config.toml
vocab_size = 8192
positions = "learned"
init_std_qkv = 0.0504
Each number is 50 + 10 x the weight over the matrix's rms, rounded and kept within 0 to 99. Layers, rows and columns count from 0.

# layer 22 MLP down (transposed), 1280x256, rms 0.0776, rows 1103-1130, columns 0-127
31 35 42 41 33 43 48 52 55 40 48 50 53 54 36 56 37 58 54 47 50 44 27 35 61 57 55 55 62 51 58 53 50 59 57 42 45 44 51 34 57 34 55 34 27 22 65 41 51 48 71 57 45 53 57 35 64 49 47 55 57 64 42 52 36 38 67 44 62 61 60 61 28 36 51 43 62 34 63 47 51 42 68 49 65 41 35 43 58 59 46 53 60 49 48 30 48 36 32 40 41 47 62 63 58 45 50 42 40 44 36 43 62 60 43 46 53 42 33 61 52 47 62 63 51 36 50 48
59 44 36 69 52 62 63 48 60 32 43 48 59 51 56 51 51 51 44 50 54 55 48 51 49 46 57 64 33 48 52 39 58 59 43 46 68 52 53 61 56 40 57 52 40 43 52 56 57 62 38 57 45 41 53 48 51 44 47 41 72 39 57 44 39 38 64 51 55 71 23 39 38 46 44 45 40 43 69 66 52 28 42 47 41 24 35 50 51 47 74 62 54 43 53 52 59 61 48 42 63 28 57 40 49 52 63 31 56 52 48 47 48 52 41 49 55 48 26 57 66 56 54 56 43 40 29 62
43 62 61 37 50 52 38 62 58 39 59 42 57 40 47 42 61 29 58 40 39 33 52 68 46 57 53 53 53 61 52 44 48 62 55 52 40 38 49 57 49 51 70 50 54 52 36 60 47 48 42 42 74 50 55 49 57 47 40 49 43 61 61 41 53 46 39 57 53 37 57 41 57 49 44 50 44 50 44 62 59 51 47 34 38 46 53 69 43 70 71 57 50 44 50 44 34 39 11 47 62 43 52 32 59 67 55 40 57 52 41 65 64 77 51 56 42 53 50 54 49 48 42 56 54 48 43 33
45 52 54 39 60 41 56 50 25 57 48 65 40 35 53 46 59 36 59 61 60 57 65 50 63 57 63 28 50 27 52 41 39 25 70 48 59 42 44 43 59 34 47 57 42 53 57 39 54 47 43 34 50 32 61 64 38 36 63 43 28 60 41 42 64 43 40 55 39 53 57 68 44 39 40 49 52 43 66 54 48 54 49 34 59 52 48 57 57 52 52 59 54 45 56 65 47 67 60 57 46 46 34 44 68 50 62 45 52 45 52 69 49 51 38 41 57 60 47 57 63 56 35 46 61 50 55 63
47 44 68 68 48 49 37 52 43 63 58 32 38 37 47 63 42 42 35 63 66 61 43 50 51 64 47 55 53 46 60 48 61 60 40 43 31 55 62 51 48 43 43 48 65 40 46 46 68 55 43 47 36 59 46 72 56 38 58 40 48 58 43 46 49 55 57 58 63 45 45 45 55 56 47 54 50 42 49 49 46 51 40 26 57 52 51 54 50 42 44 43 44 40 55 51 61 51 43 62 65 55 61 42 58 62 49 64 58 50 58 56 23 53 53 50 62 42 65 56 58 45 64 56 42 40 53 49
37 49 68 38 56 49 49 59 69 45 44 69 22 53 46 69 46 48 69 46 46 52 36 50 38 47 41 49 48 49 32 71 53 55 38 48 46 57 45 51 42 56 61 52 52 51 54 52 59 42 47 55 54 47 48 60 52 41 39 53 45 46 69 47 58 38 48 37 44 56 35 47 56 59 57 48 39 49 52 49 58 40 50 40 51 61 59 66 38 52 38 50 43 39 46 46 70 46 35 55 48 42 60 34 37 36 37 53 45 36 51 59 53 53 53 51 50 46 46 44 61 57 68 55 26 47 48 56
45 44 51 51 59 51 37 60 48 42 62 46 52 44 35 36 52 66 59 25 53 36 61 37 47 57 48 73 56 73 51 47 48 43 58 54 68 53 62 52 38 64 47 45 44 35 47 43 34 69 43 43 45 42 50 47 60 50 43 57 38 53 47 45 49 48 44 54 63 53 45 46 51 58 61 44 79 60 52 46 47 58 63 54 44 48 44 56 47 48 52 37 53 30 60 37 59 29 44 42 59 66 50 35 60 59 52 54 34 62 39 40 41 60 37 57 47 44 46 48 58 50 65 45 65 53 49 65
44 54 37 54 38 48 43 44 74 47 48 70 32 41 48 53 65 40 33 53 37 73 63 55 56 62 45 58 49 52 58 32 42 66 61 57 27 66 42 43 67 42 61 42 40 42 58 48 60 36 45 42 54 64 52 48 49 43 67 49 35 36 66 41 45 60 38 41 52 52 41 55 71 56 67 53 34 57 38 48 41 51 57 48 51 44 45 46 45 30 41 49 49 32 33 23 59 51 34 46 63 49 45 35 52 56 48 48 52 44 55 59 61 44 60 47 44 46 60 55 43 56 55 40 53 58 62 52
53 63 48 58 60 57 52 42 44 52 54 54 65 66 46 46 41 56 45 47 69 42 36 52 49 50 45 72 53 57 56 44 59 40 41 47 41 65 28 58 39 56 54 61 36 59 52 56 52 20 48 47 43 49 43 63 42 39 58 51 28 55 68 32 44 51 65 53 68 61 46 40 48 53 40 44 37 67 61 61 67 60 64 45 55 54 38 47 48 45 68 59 64 55 47 67 51 51 26 47 41 57 35 44 59 40 42 41 41 52 49 49 48 50 53 57 48 38 55 47 61 57 50 60 39 60 36 45
64 42 64 47 52 54 63 70 46 50 62 61 48 50 55 53 47 48 54 50 48 52 29 56 47 48 45 46 60 46 41 47 56 53 44 47 46 42 47 58 46 56 57 58 44 61 42 59 57 49 47 25 41 61 55 43 48 48 49 48 55 54 57 49 49 35 44 51 48 46 51 59 50 63 44 57 47 52 65 40 53 40 45 28 63 35 73 57 56 48 44 68 52 66 52 58 46 55 56 25 34 39 29 36 45 55 53 52 60 53 63 46 56 48 49 46 43 50 50 48 44 58 45 51 37 48 58 37
46 44 72 55 48 67 72 65 51 56 45 46 60 60 48 31 37 34 44 54 52 46 53 65 31 37 52 51 59 43 50 30 34 61 47 77 54 52 51 51 43 59 50 34 48 31 54 49 35 46 59 39 56 44 55 62 58 52 79 27 50 73 28 67 54 42 60 38 46 37 56 42 58 76 48 46 57 56 40 60 42 51 65 69 60 46 22 68 52 54 34 29 41 36 50 74 57 57 42 53 63 44 49 54 69 27 38 45 63 36 78 65 60 43 54 47 32 62 62 38 61 54 62 60 46 52 59 61
35 63 25 51 62 50 52 54 53 44 29 43 76 45 40 46 70 52 24 51 56 50 44 36 52 65 59 47 45 48 53 49 72 67 49 51 47 44 69 57 59 59 44 48 35 68 57 73 58 45 53 31 58 80 29 57 64 46 56 43 68 41 47 40 43 49 55 57 49 54 47 52 53 70 49 65 46 50 52 48 75 63 49 46 46 81 58 63 55 59 43 43 65 36 50 53 42 43 47 41 55 42 43 38 44 54 34 43 38 40 46 42 39 63 43 49 42 58 48 60 52 47 64 60 31 49 44 74
64 54 45 68 47 58 60 54 58 52 45 45 89 59 51 47 48 39 45 42 47 55 42 43 54 44 41 39 44 62 38 56 42 46 45 59 63 39 77 53 59 28 58 46 71 49 52 35 53 57 32 58 37 58 60 39 42 45 46 41 32 45 56 55 67 34 35 58 45 49 54 65 64 44 59 52 30 62 68 49 46 46 40 71 42 37 66 54 39 54 50 42 55 45 48 42 48 61 49 58 54 50 52 44 57 31 37 56 57 44 59 51 52 47 38 48 48 61 32 53 37 34 50 63 53 40 45 64
33 54 56 50 71 72 38 51 31 59 45 51 61 48 56 45 43 69 40 58 44 43 64 60 44 57 49 54 54 37 48 51 52 47 34 61 60 43 51 59 58 50 52 69 61 43 52 55 52 41 56 65 52 57 62 34 59 50 40 52 46 47 61 43 61 39 35 52 52 41 49 60 48 53 51 52 48 64 56 49 59 49 41 51 52 69 38 45 30 76 49 72 55 57 55 38 52 45 49 58 45 57 61 44 45 52 39 51 62 71 44 42 60 45 50 62 34 35 54 49 54 60 53 39 58 42 47 57
48 45 48 55 37 55 48 39 53 60 51 51 00 49 42 56 56 52 65 57 63 47 44 66 52 48 48 55 54 66 52 49 54 60 48 38 51 66 45 55 47 37 46 48 56 58 52 66 55 43 51 38 45 45 47 64 67 51 51 50 58 56 53 30 55 53 49 50 38 43 58 55 53 40 53 59 44 48 52 58 56 58 41 60 41 52 48 53 48 49 60 57 56 35 47 61 44 44 35 64 38 65 43 54 48 59 65 52 54 33 42 53 49 57 48 38 54 42 41 52 47 58 30 40 51 51 61 42
46 67 49 50 50 37 43 60 52 52 58 63 49 38 30 49 46 66 42 49 60 25 51 61 50 47 58 77 55 61 36 26 51 66 40 41 33 51 56 49 30 50 43 20 49 48 46 50 47 55 65 77 55 42 62 45 58 58 43 57 61 33 44 46 32 49 30 58 29 60 50 38 45 58 66 63 45 31 69 35 54 55 55 35 45 35 44 33 31 66 61 57 64 40 60 70 62 58 52 41 63 54 62 58 66 78 58 58 44 47 45 43 52 33 50 52 55 51 42 40 34 43 65 32 43 43 62 44
38 45 36 62 32 44 55 42 55 41 40 50 25 40 62 48 42 42 54 51 47 47 64 23 50 36 54 58 47 48 30 62 40 52 55 50 57 62 70 45 59 55 44 50 40 36 69 53 59 59 39 64 27 59 63 41 53 46 58 41 71 55 36 63 56 40 58 59 64 60 52 70 52 52 48 56 39 79 40 38 45 45 43 43 70 56 47 44 56 47 56 47 59 65 53 44 46 41 38 65 58 66 45 49 41 62 57 68 49 59 64 42 43 63 54 59 51 67 52 47 57 30 36 61 51 36 51 60
34 35 58 51 69 51 40 53 45 39 54 42 84 53 37 60 45 33 55 40 52 31 58 40 57 39 42 29 40 45 55 44 56 49 48 66 57 57 54 68 60 45 50 52 75 42 52 31 47 52 41 67 40 47 52 40 52 56 52 55 48 40 50 57 52 55 56 55 45 62 40 29 53 37 53 47 53 57 44 79 53 50 62 60 60 49 53 58 59 56 41 53 37 65 44 64 52 52 54 52 45 67 41 63 39 56 48 50 47 54 43 39 56 46 51 64 47 55 35 54 30 46 45 37 40 50 63 52
42 51 47 55 61 56 42 55 43 59 47 54 23 64 44 41 51 55 44 47 57 45 52 45 32 69 47 55 57 50 48 54 42 43 58 30 33 56 68 59 56 41 50 60 77 31 55 51 35 39 62 37 55 54 55 43 47 45 36 73 69 48 42 37 55 51 40 35 39 42 26 36 57 40 52 56 53 63 53 48 58 68 56 56 30 64 60 64 61 51 59 70 28 45 57 57 43 49 36 50 43 41 52 45 42 59 48 27 41 41 52 47 47 57 48 66 62 55 35 56 51 47 57 53 60 43 44 55
51 59 41 59 39 55 57 53 38 46 65 58 56 57 74 60 37 52 46 47 46 45 46 50 53 42 57 35 49 47 42 56 44 51 51 50 59 43 43 71 41 49 40 58 57 43 47 47 35 41 47 51 40 38 55 34 43 77 62 38 55 50 51 59 61 42 40 54 51 53 51 61 50 66 42 59 53 36 46 44 52 66 53 52 60 52 38 49 43 57 56 52 41 46 45 50 34 47 48 49 54 40 60 54 53 43 49 50 53 38 63 52 47 40 48 69 34 52 56 47 50 50 41 50 48 45 54 62
51 50 58 53 50 40 51 56 29 60 54 47 40 47 66 49 48 44 62 58 44 55 45 43 47 50 47 42 62 41 42 60 50 55 68 29 50 51 44 48 52 47 41 45 51 51 43 44 55 54 67 70 63 45 52 40 47 63 37 55 53 47 48 59 76 58 52 60 34 49 59 60 54 56 48 33 59 66 48 41 53 44 54 47 55 37 54 43 62 47 53 49 41 37 68 55 45 37 46 27 51 58 57 57 52 57 48 54 42 60 60 49 54 49 51 45 61 69 45 36 51 42 40 55 43 46 62 63
43 47 66 49 45 60 57 54 49 48 42 63 35 43 38 42 53 46 51 55 54 59 49 42 43 40 57 41 46 68 54 56 36 52 53 49 52 49 63 60 59 48 47 54 44 42 47 45 50 60 40 40 44 65 28 51 55 62 60 39 36 54 43 50 60 66 55 50 62 48 52 57 58 35 54 52 54 35 38 40 51 62 48 54 38 41 35 54 40 51 48 33 65 53 52 52 61 56 55 37 57 68 57 50 53 35 58 43 62 52 56 65 55 50 70 58 56 59 36 32 49 45 60 55 48 46 51 65
56 56 63 46 56 52 67 43 46 56 58 60 48 59 45 56 36 51 66 50 47 48 55 33 51 61 62 35 40 46 36 37 63 45 51 45 36 64 38 38 50 54 38 61 52 52 59 50 59 60 45 53 43 45 50 48 58 72 42 50 63 64 36 32 54 41 42 73 45 42 62 49 55 48 52 46 44 39 54 55 55 51 46 50 43 28 47 42 53 37 45 51 43 51 41 62 53 51 56 34 53 58 55 34 53 39 56 28 47 56 60 49 64 41 43 45 35 64 28 45 60 54 59 41 42 39 46 53
54 58 61 45 58 27 68 56 49 46 40 38 48 46 45 39 36 19 48 46 42 63 55 58 52 42 46 27 39 51 44 36 42 49 48 49 47 60 54 48 48 30 39 54 44 46 57 44 54 55 42 55 41 61 40 62 60 47 63 65 62 45 78 50 56 47 53 48 44 50 51 61 54 45 39 46 40 59 72 54 53 64 48 56 53 50 67 48 52 39 54 38 56 46 35 45 54 69 63 47 49 61 45 39 47 39 62 48 52 66 36 48 43 53 56 55 51 71 45 49 55 50 62 58 55 37 42 44
35 48 48 43 40 64 44 48 31 53 42 50 39 47 72 41 42 52 67 44 57 60 32 44 47 58 41 15 78 54 46 59 43 57 38 49 45 51 51 40 41 51 70 52 54 50 47 58 44 44 55 50 45 70 51 64 45 72 32 43 56 54 42 59 50 43 52 48 36 60 50 50 71 52 50 72 38 60 70 48 54 41 57 41 51 53 37 64 46 55 57 38 49 54 48 37 47 44 44 60 38 49 60 50 40 46 42 59 40 51 68 52 56 55 51 53 44 41 61 42 43 37 49 41 58 44 61 53
67 48 50 36 60 60 54 39 51 46 65 44 41 57 46 47 47 58 56 53 38 51 50 58 35 45 67 49 59 54 48 50 46 51 62 34 58 64 70 43 57 43 42 52 79 45 46 28 42 35 50 68 34 47 57 66 43 46 39 32 49 33 34 63 46 48 48 59 59 68 41 54 62 36 56 47 53 41 51 37 51 31 51 50 54 43 62 66 46 58 59 71 63 35 68 41 36 48 54 44 59 51 44 49 63 58 59 45 58 38 62 56 37 50 59 49 53 52 54 53 47 56 46 38 53 48 50 42
63 44 46 36 50 28 71 53 45 39 57 52 37 38 70 56 52 40 53 54 28 53 45 74 50 61 47 36 46 60 75 54 39 78 44 50 47 47 58 41 67 43 51 55 57 52 61 56 48 43 37 37 41 59 49 36 45 41 49 44 70 45 57 67 48 60 53 45 49 52 59 49 50 53 41 37 62 58 61 45 68 53 48 65 44 48 80 54 30 54 64 60 45 43 31 55 52 57 56 61 58 35 75 53 39 40 45 57 48 54 47 49 61 49 52 55 42 42 41 50 59 49 55 46 56 41 44 42
33 46 55 49 49 42 49 25 36 56 59 53 26 48 62 58 45 39 56 65 27 53 54 35 56 39 56 44 39 52 53 55 72 44 56 64 44 43 41 49 47 47 30 55 58 59 42 48 36 50 41 66 49 44 54 56 53 43 54 29 52 53 40 52 45 41 59 50 37 63 43 43 56 47 41 35 48 53 44 63 63 60 42 71 35 62 59 55 57 40 50 67 54 59 60 50 52 56 33 44 38 56 39 55 43 60 57 47 43 54 47 54 36 55 57 43 59 66 58 44 33 62 42 59 52 49 51 62
# layer 22 MLP up, 1280x256, rms 0.083, rows 1104-1130, columns 0-127
43 37 58 39 42 58 58 40 41 42 53 44 46 55 49 61 52 55 45 37 45 49 28 71 47 54 53 38 52 51 45 59 46 34 54 42 56 40 56 45 43 57 50 48 54 45 22 58 37 36 53 46 53 43 61 47 29 51 42 44 36 37 58 48 54 65 46 48 36 35 54 59 45 50 53 49 68 55 51 55 53 58 61 47 41 54 48 37 69 39 42 37 44 38 39 57 48 43 43 57 42 59 53 42 36 32 59 66 59 40 40 46 44 70 49 64 45 46 65 53 54 54 48 52 34 53 47 45
65 52 55 37 46 26 47 51 50 58 34 51 62 43 59 51 39 45 72 60 40 57 45 48 49 55 62 69 51 66 44 64 49 55 74 59 46 49 40 64 57 55 59 28 59 71 51 50 37 44 65 37 45 50 60 25 65 57 53 52 45 31 43 46 42 42 44 49 48 67 63 41 56 26 64 44 51 53 45 32 58 60 39 52 58 51 42 50 58 30 40 65 52 36 28 43 30 50 79 50 55 49 65 42 43 40 48 52 50 52 51 45 51 62 63 61 42 54 62 62 46 52 32 51 70 51 40 38
55 49 46 70 50 51 47 43 54 32 40 49 47 54 29 51 56 45 58 38 56 40 42 44 50 44 52 64 69 48 60 61 43 68 50 42 50 38 54 45 54 40 43 56 41 41 25 54 46 53 46 48 34 68 42 60 47 36 50 46 51 62 43 59 42 49 49 40 50 63 53 46 52 38 50 69 46 64 50 58 56 62 52 47 56 40 61 41 50 47 61 46 51 51 43 65 45 73 48 79 46 59 62 46 30 43 55 36 43 43 24 64 50 54 72 49 62 60 49 54 33 44 40 55 37 58 79 50
65 62 56 62 44 64 68 55 54 54 48 69 51 60 52 46 59 55 44 54 63 52 58 55 46 68 57 51 57 50 59 43 39 29 54 74 67 55 53 57 65 51 56 31 44 42 45 45 54 40 49 42 68 46 48 38 45 54 58 39 48 43 46 44 45 53 42 44 33 53 60 63 50 49 36 63 41 58 52 54 65 41 57 56 39 32 54 46 66 58 49 52 46 33 39 46 41 49 63 57 48 39 38 47 39 44 52 55 61 38 45 48 68 34 37 62 53 56 55 46 34 55 33 58 43 44 54 18
47 53 48 37 34 45 51 50 42 36 45 48 54 55 40 31 55 58 42 54 61 34 48 38 60 45 53 42 49 40 43 30 22 39 31 47 37 40 56 59 53 43 47 46 57 60 56 44 43 55 57 61 38 40 38 37 45 43 58 61 41 51 43 50 34 48 66 51 51 76 54 53 57 49 63 39 55 51 48 51 40 51 49 64 59 63 62 56 61 38 43 46 55 63 50 55 56 66 39 53 55 63 43 56 45 69 41 71 43 51 53 41 72 40 65 66 49 59 68 53 34 58 51 43 59 42 59 52
61 60 31 54 49 51 57 51 53 57 60 53 41 55 35 42 54 47 15 65 60 37 37 44 51 51 55 56 24 43 48 42 39 57 54 53 48 53 46 32 54 57 49 58 59 54 43 69 60 40 48 49 68 56 55 44 36 53 56 33 49 44 48 51 35 50 40 51 30 57 49 47 45 47 66 57 35 18 38 63 38 63 50 49 54 60 44 51 53 45 54 62 55 58 52 68 45 65 47 60 42 44 50 61 39 62 58 64 49 52 59 38 76 59 55 45 65 46 51 47 61 50 45 48 43 36 53 50
77 54 55 37 41 39 45 46 46 48 38 48 51 62 39 52 67 57 52 57 55 73 50 41 48 64 44 67 34 60 52 52 40 51 30 68 48 52 49 37 59 41 36 45 53 44 54 46 49 57 40 37 46 51 56 45 31 43 46 39 48 50 54 37 49 44 61 41 50 54 58 53 39 47 48 46 48 46 45 62 41 68 46 35 48 70 37 40 57 39 54 36 49 51 67 63 54 65 59 61 75 62 46 57 46 33 60 51 48 54 45 32 43 43 52 62 66 52 51 46 48 58 55 44 59 73 46 42
55 56 48 51 49 26 46 45 61 56 61 40 47 70 35 62 41 55 64 55 66 63 47 42 15 35 62 58 59 31 76 66 59 52 50 55 39 40 45 34 59 37 39 52 47 51 57 63 47 63 50 43 59 54 58 50 33 70 53 50 67 43 46 52 52 35 31 60 51 35 63 48 53 36 47 69 36 54 44 51 65 54 31 38 34 43 41 62 50 45 26 59 56 46 38 51 49 45 57 57 41 41 47 40 37 48 57 37 48 50 62 60 48 49 53 58 46 58 46 72 45 54 44 51 45 35 49 49
61 54 58 52 37 28 44 41 55 51 47 52 52 52 45 46 40 47 69 48 44 49 54 58 52 51 45 60 45 54 66 59 28 66 57 43 31 35 46 53 67 53 48 56 64 55 55 44 47 37 54 52 53 46 50 50 57 50 59 35 54 47 26 49 53 54 48 51 38 50 65 39 59 34 52 65 45 41 41 59 56 61 58 60 26 65 57 28 61 50 56 51 31 37 64 49 50 51 60 51 47 37 48 63 40 54 69 40 44 47 38 65 56 49 37 55 59 42 39 63 60 49 57 46 27 55 42 55
39 39 36 44 38 51 70 49 51 40 55 53 63 59 34 57 49 49 51 49 67 53 44 66 53 59 43 34 43 55 61 40 33 54 41 36 34 27 40 60 67 61 62 41 63 54 47 40 58 53 53 40 56 38 42 37 64 46 54 58 49 45 56 51 41 72 39 57 43 43 55 35 53 43 58 55 63 52 64 28 59 57 58 43 48 48 55 48 46 36 35 64 64 50 28 66 52 45 43 59 54 32 47 34 48 56 63 46 66 43 60 53 62 54 51 63 47 39 45 38 70 40 52 42 46 50 55 46
52 51 60 65 45 48 37 53 48 29 49 43 49 61 56 52 47 54 60 73 35 38 43 55 39 36 46 67 33 58 55 49 32 51 63 36 49 42 34 66 57 43 56 47 47 56 41 55 44 42 41 51 53 54 80 64 30 63 54 44 64 30 59 70 31 50 48 39 48 50 55 44 39 45 45 48 50 40 45 41 37 64 50 55 55 45 43 56 44 36 65 68 33 30 48 47 53 32 53 77 44 53 63 41 63 41 36 64 53 39 52 64 45 37 51 48 49 42 42 59 37 51 52 39 62 51 48 51
39 50 41 56 41 59 45 57 41 61 55 49 53 61 61 54 26 47 35 53 54 44 31 59 60 59 33 46 44 30 44 59 61 48 58 49 51 48 54 46 54 51 31 47 54 79 53 48 59 59 67 61 54 66 62 59 45 49 46 48 54 43 39 49 45 50 52 57 63 61 39 62 55 49 49 59 35 43 44 38 54 40 52 51 62 68 57 50 42 68 60 44 41 43 59 38 58 35 53 67 27 68 46 51 37 61 62 36 52 49 53 59 64 43 65 49 37 39 53 54 35 33 49 50 37 50 33 61
57 34 57 52 40 37 55 56 56 54 52 61 54 42 50 52 71 63 45 49 51 55 49 34 52 48 57 62 52 41 51 40 48 43 57 54 66 42 39 55 44 44 64 45 54 45 27 48 40 25 28 58 55 44 53 50 34 41 53 65 53 51 59 40 44 37 41 48 37 61 61 60 66 40 61 53 58 49 47 49 60 52 42 43 41 27 45 63 56 47 38 29 32 49 58 69 59 80 63 48 63 46 47 44 30 51 50 44 51 55 40 53 48 33 37 58 39 48 50 62 28 59 41 44 48 54 55 41
62 41 26 46 37 53 47 48 57 54 50 51 61 55 47 39 67 48 46 59 37 59 64 49 32 52 51 41 40 68 53 62 34 50 57 54 57 49 50 51 42 44 54 46 20 47 33 64 56 42 63 68 53 55 54 36 47 34 46 50 45 42 51 53 76 25 73 55 62 68 59 60 45 47 23 63 60 54 51 43 52 36 42 36 52 39 51 31 65 73 41 58 40 51 49 49 51 47 45 56 47 28 77 51 38 37 41 64 66 42 48 63 59 52 55 58 40 47 48 47 68 45 47 50 65 41 50 31
31 65 58 35 39 17 44 43 40 76 52 55 58 50 30 36 49 44 34 53 51 20 58 51 53 54 50 63 42 62 60 48 38 79 50 44 58 27 32 51 39 51 31 26 42 42 54 57 43 44 51 57 55 59 72 70 55 39 45 40 56 38 38 42 48 50 52 52 39 58 63 55 53 46 63 73 68 51 60 60 47 41 52 34 27 47 44 45 54 42 80 51 49 48 45 71 50 53 70 62 54 50 67 91 59 66 45 58 55 50 23 45 49 30 54 48 43 37 35 46 52 48 53 18 45 25 48 55
59 41 52 21 47 59 50 47 65 59 61 50 52 52 45 48 56 56 58 49 48 54 43 59 42 56 37 45 45 57 54 64 52 52 48 60 61 58 37 55 57 38 59 40 56 52 44 44 48 56 51 33 41 56 36 48 29 42 57 57 55 56 47 54 54 38 48 51 54 41 45 52 66 55 48 46 53 52 70 56 53 35 35 54 55 39 46 39 68 44 67 46 65 43 56 39 45 54 57 46 58 62 45 52 40 41 40 45 63 58 49 36 51 31 49 70 62 37 41 64 50 57 47 33 38 47 47 56
53 58 43 37 43 40 66 52 56 43 47 67 46 60 39 55 58 54 45 45 47 44 55 60 45 61 36 75 61 50 46 49 37 61 68 37 55 48 38 53 37 53 45 50 43 46 53 36 47 47 50 54 62 34 61 71 53 59 36 40 54 69 40 44 49 51 55 63 61 63 56 50 40 46 41 58 64 43 50 45 51 47 48 36 45 58 73 34 59 59 51 63 58 23 29 57 60 64 68 58 42 53 56 49 40 50 52 60 56 44 50 47 56 37 66 57 58 55 46 49 69 49 44 32 43 56 41 25
52 45 65 50 49 49 38 48 51 50 52 38 62 55 33 48 41 47 28 54 63 37 57 58 31 63 49 57 75 53 50 49 57 44 59 26 52 47 44 69 57 49 52 41 59 41 61 59 47 45 57 47 58 39 57 63 62 53 31 51 52 64 44 59 35 60 59 53 36 34 52 67 36 46 56 67 45 57 61 63 76 59 56 54 44 39 50 47 57 56 55 33 55 42 45 49 55 33 49 43 47 56 36 52 56 61 45 61 46 46 50 53 47 67 61 46 59 41 43 45 55 62 57 61 38 38 66 48
54 41 40 51 42 32 36 34 52 62 56 50 46 46 29 48 63 42 59 56 56 50 52 42 58 50 36 57 43 67 43 65 38 66 46 39 41 42 57 43 51 72 54 43 48 64 51 43 56 46 67 50 73 63 48 53 51 37 41 49 42 51 35 45 57 61 55 78 53 51 60 47 43 46 39 46 50 49 72 37 70 45 54 64 45 52 39 43 47 34 56 52 30 43 31 47 38 53 34 61 40 69 40 54 45 50 48 50 45 45 46 42 48 76 41 59 54 55 57 49 43 39 50 38 50 61 40 54
53 30 37 47 45 45 44 54 51 56 47 32 59 61 34 63 59 43 62 62 64 62 47 55 43 41 47 48 24 61 63 19 59 54 43 42 45 45 53 71 37 59 56 49 53 53 43 47 52 55 40 43 42 40 54 56 52 29 50 48 52 40 62 40 58 40 43 57 59 51 44 50 39 43 52 43 69 41 36 49 43 55 23 54 48 48 54 61 48 41 37 37 57 56 56 52 46 71 56 43 71 49 35 44 35 53 55 68 45 40 53 52 53 34 46 64 64 49 64 54 50 49 58 52 54 39 53 30
38 62 53 40 58 38 50 51 37 55 58 46 53 60 63 58 32 59 45 55 52 44 57 37 36 56 23 54 47 55 52 54 48 59 38 59 36 47 30 45 50 67 50 43 59 69 38 52 52 47 60 49 46 40 55 57 45 54 46 30 47 56 55 46 59 47 55 34 55 60 47 57 35 23 56 43 62 52 58 54 60 58 51 63 63 33 53 29 53 46 39 68 45 57 54 39 46 32 47 61 34 29 48 69 50 54 32 55 56 47 40 58 66 46 51 41 50 51 45 46 67 40 40 55 38 56 44 41
44 27 52 50 41 23 41 47 36 64 33 54 44 46 60 41 44 58 54 55 55 41 47 56 55 54 38 46 52 51 56 53 62 57 33 47 40 31 46 62 54 33 58 48 55 72 40 70 53 33 44 58 40 53 58 55 54 58 48 44 56 41 44 45 54 33 43 49 40 60 44 50 38 45 55 64 56 50 56 50 45 56 53 44 40 28 41 54 60 51 70 50 56 48 70 54 61 47 38 50 36 33 65 62 42 65 49 52 40 49 34 43 48 53 38 51 77 49 49 52 50 58 44 53 32 56 50 54
43 38 38 71 44 47 55 45 58 65 57 68 57 58 47 63 40 53 43 50 66 49 47 50 56 57 29 63 49 52 48 76 37 46 46 53 39 52 52 48 61 54 31 55 61 51 37 39 32 56 57 42 32 53 61 57 54 55 47 61 51 58 34 42 56 67 56 73 58 67 50 33 64 50 44 70 67 44 63 35 72 55 46 47 57 39 43 40 62 43 63 51 43 59 63 58 63 49 53 44 32 43 57 38 52 52 54 62 63 50 64 54 59 42 50 61 52 35 46 51 56 42 41 42 41 50 37 55
49 44 33 54 39 46 47 45 37 53 41 48 53 54 54 52 43 42 33 51 26 49 53 54 47 44 58 52 26 40 51 49 47 52 43 39 59 47 45 42 54 39 48 44 37 39 50 50 51 59 73 46 46 55 45 37 37 53 55 50 45 55 44 62 47 54 52 66 62 63 48 46 53 56 48 36 50 30 56 62 43 54 49 62 49 44 59 41 72 48 37 48 44 39 50 65 32 52 38 65 25 54 68 62 54 67 50 50 64 39 43 54 53 52 58 57 58 54 55 52 52 58 53 57 44 60 53 63
47 55 59 32 57 48 42 67 55 46 44 67 53 54 52 40 57 45 35 56 57 47 54 48 63 66 37 59 47 49 49 43 41 32 53 63 43 52 48 31 54 38 67 52 36 37 60 48 49 45 52 50 60 51 54 50 54 58 47 34 58 45 53 32 46 51 52 60 58 36 69 63 64 44 40 35 59 41 50 65 38 47 41 46 34 55 45 47 59 49 49 44 36 49 45 71 40 71 52 65 42 61 47 68 52 48 48 47 50 38 50 48 38 26 53 58 41 57 45 58 47 49 47 52 76 46 45 29
57 58 59 54 45 55 45 52 78 45 62 33 62 35 57 62 52 44 58 35 42 48 36 47 58 43 57 55 47 39 56 37 64 53 58 52 59 50 35 54 60 41 48 41 69 78 36 64 43 72 44 43 48 58 65 45 37 62 42 53 51 53 47 50 53 51 47 42 66 43 57 58 53 43 44 47 31 57 57 38 47 55 47 56 72 48 54 46 59 50 42 62 32 49 55 51 37 18 64 76 40 20 59 48 47 58 28 45 54 46 60 60 66 40 58 49 31 51 47 64 47 61 42 48 47 53 27 42
50 61 35 41 37 49 64 32 47 49 51 44 50 53 54 38 53 54 27 32 69 42 47 45 42 58 30 64 56 64 46 43 39 62 57 41 44 42 55 54 48 50 70 49 46 52 54 47 47 44 51 37 66 58 49 49 42 45 50 56 39 58 41 44 53 50 39 64 46 58 52 76 59 28 43 53 60 57 51 51 35 39 48 26 37 32 46 48 45 69 52 65 42 42 45 57 57 55 65 47 35 53 46 57 42 44 62 63 45 51 48 47 45 45 63 41 50 57 46 50 56 48 31 53 27 43 60 25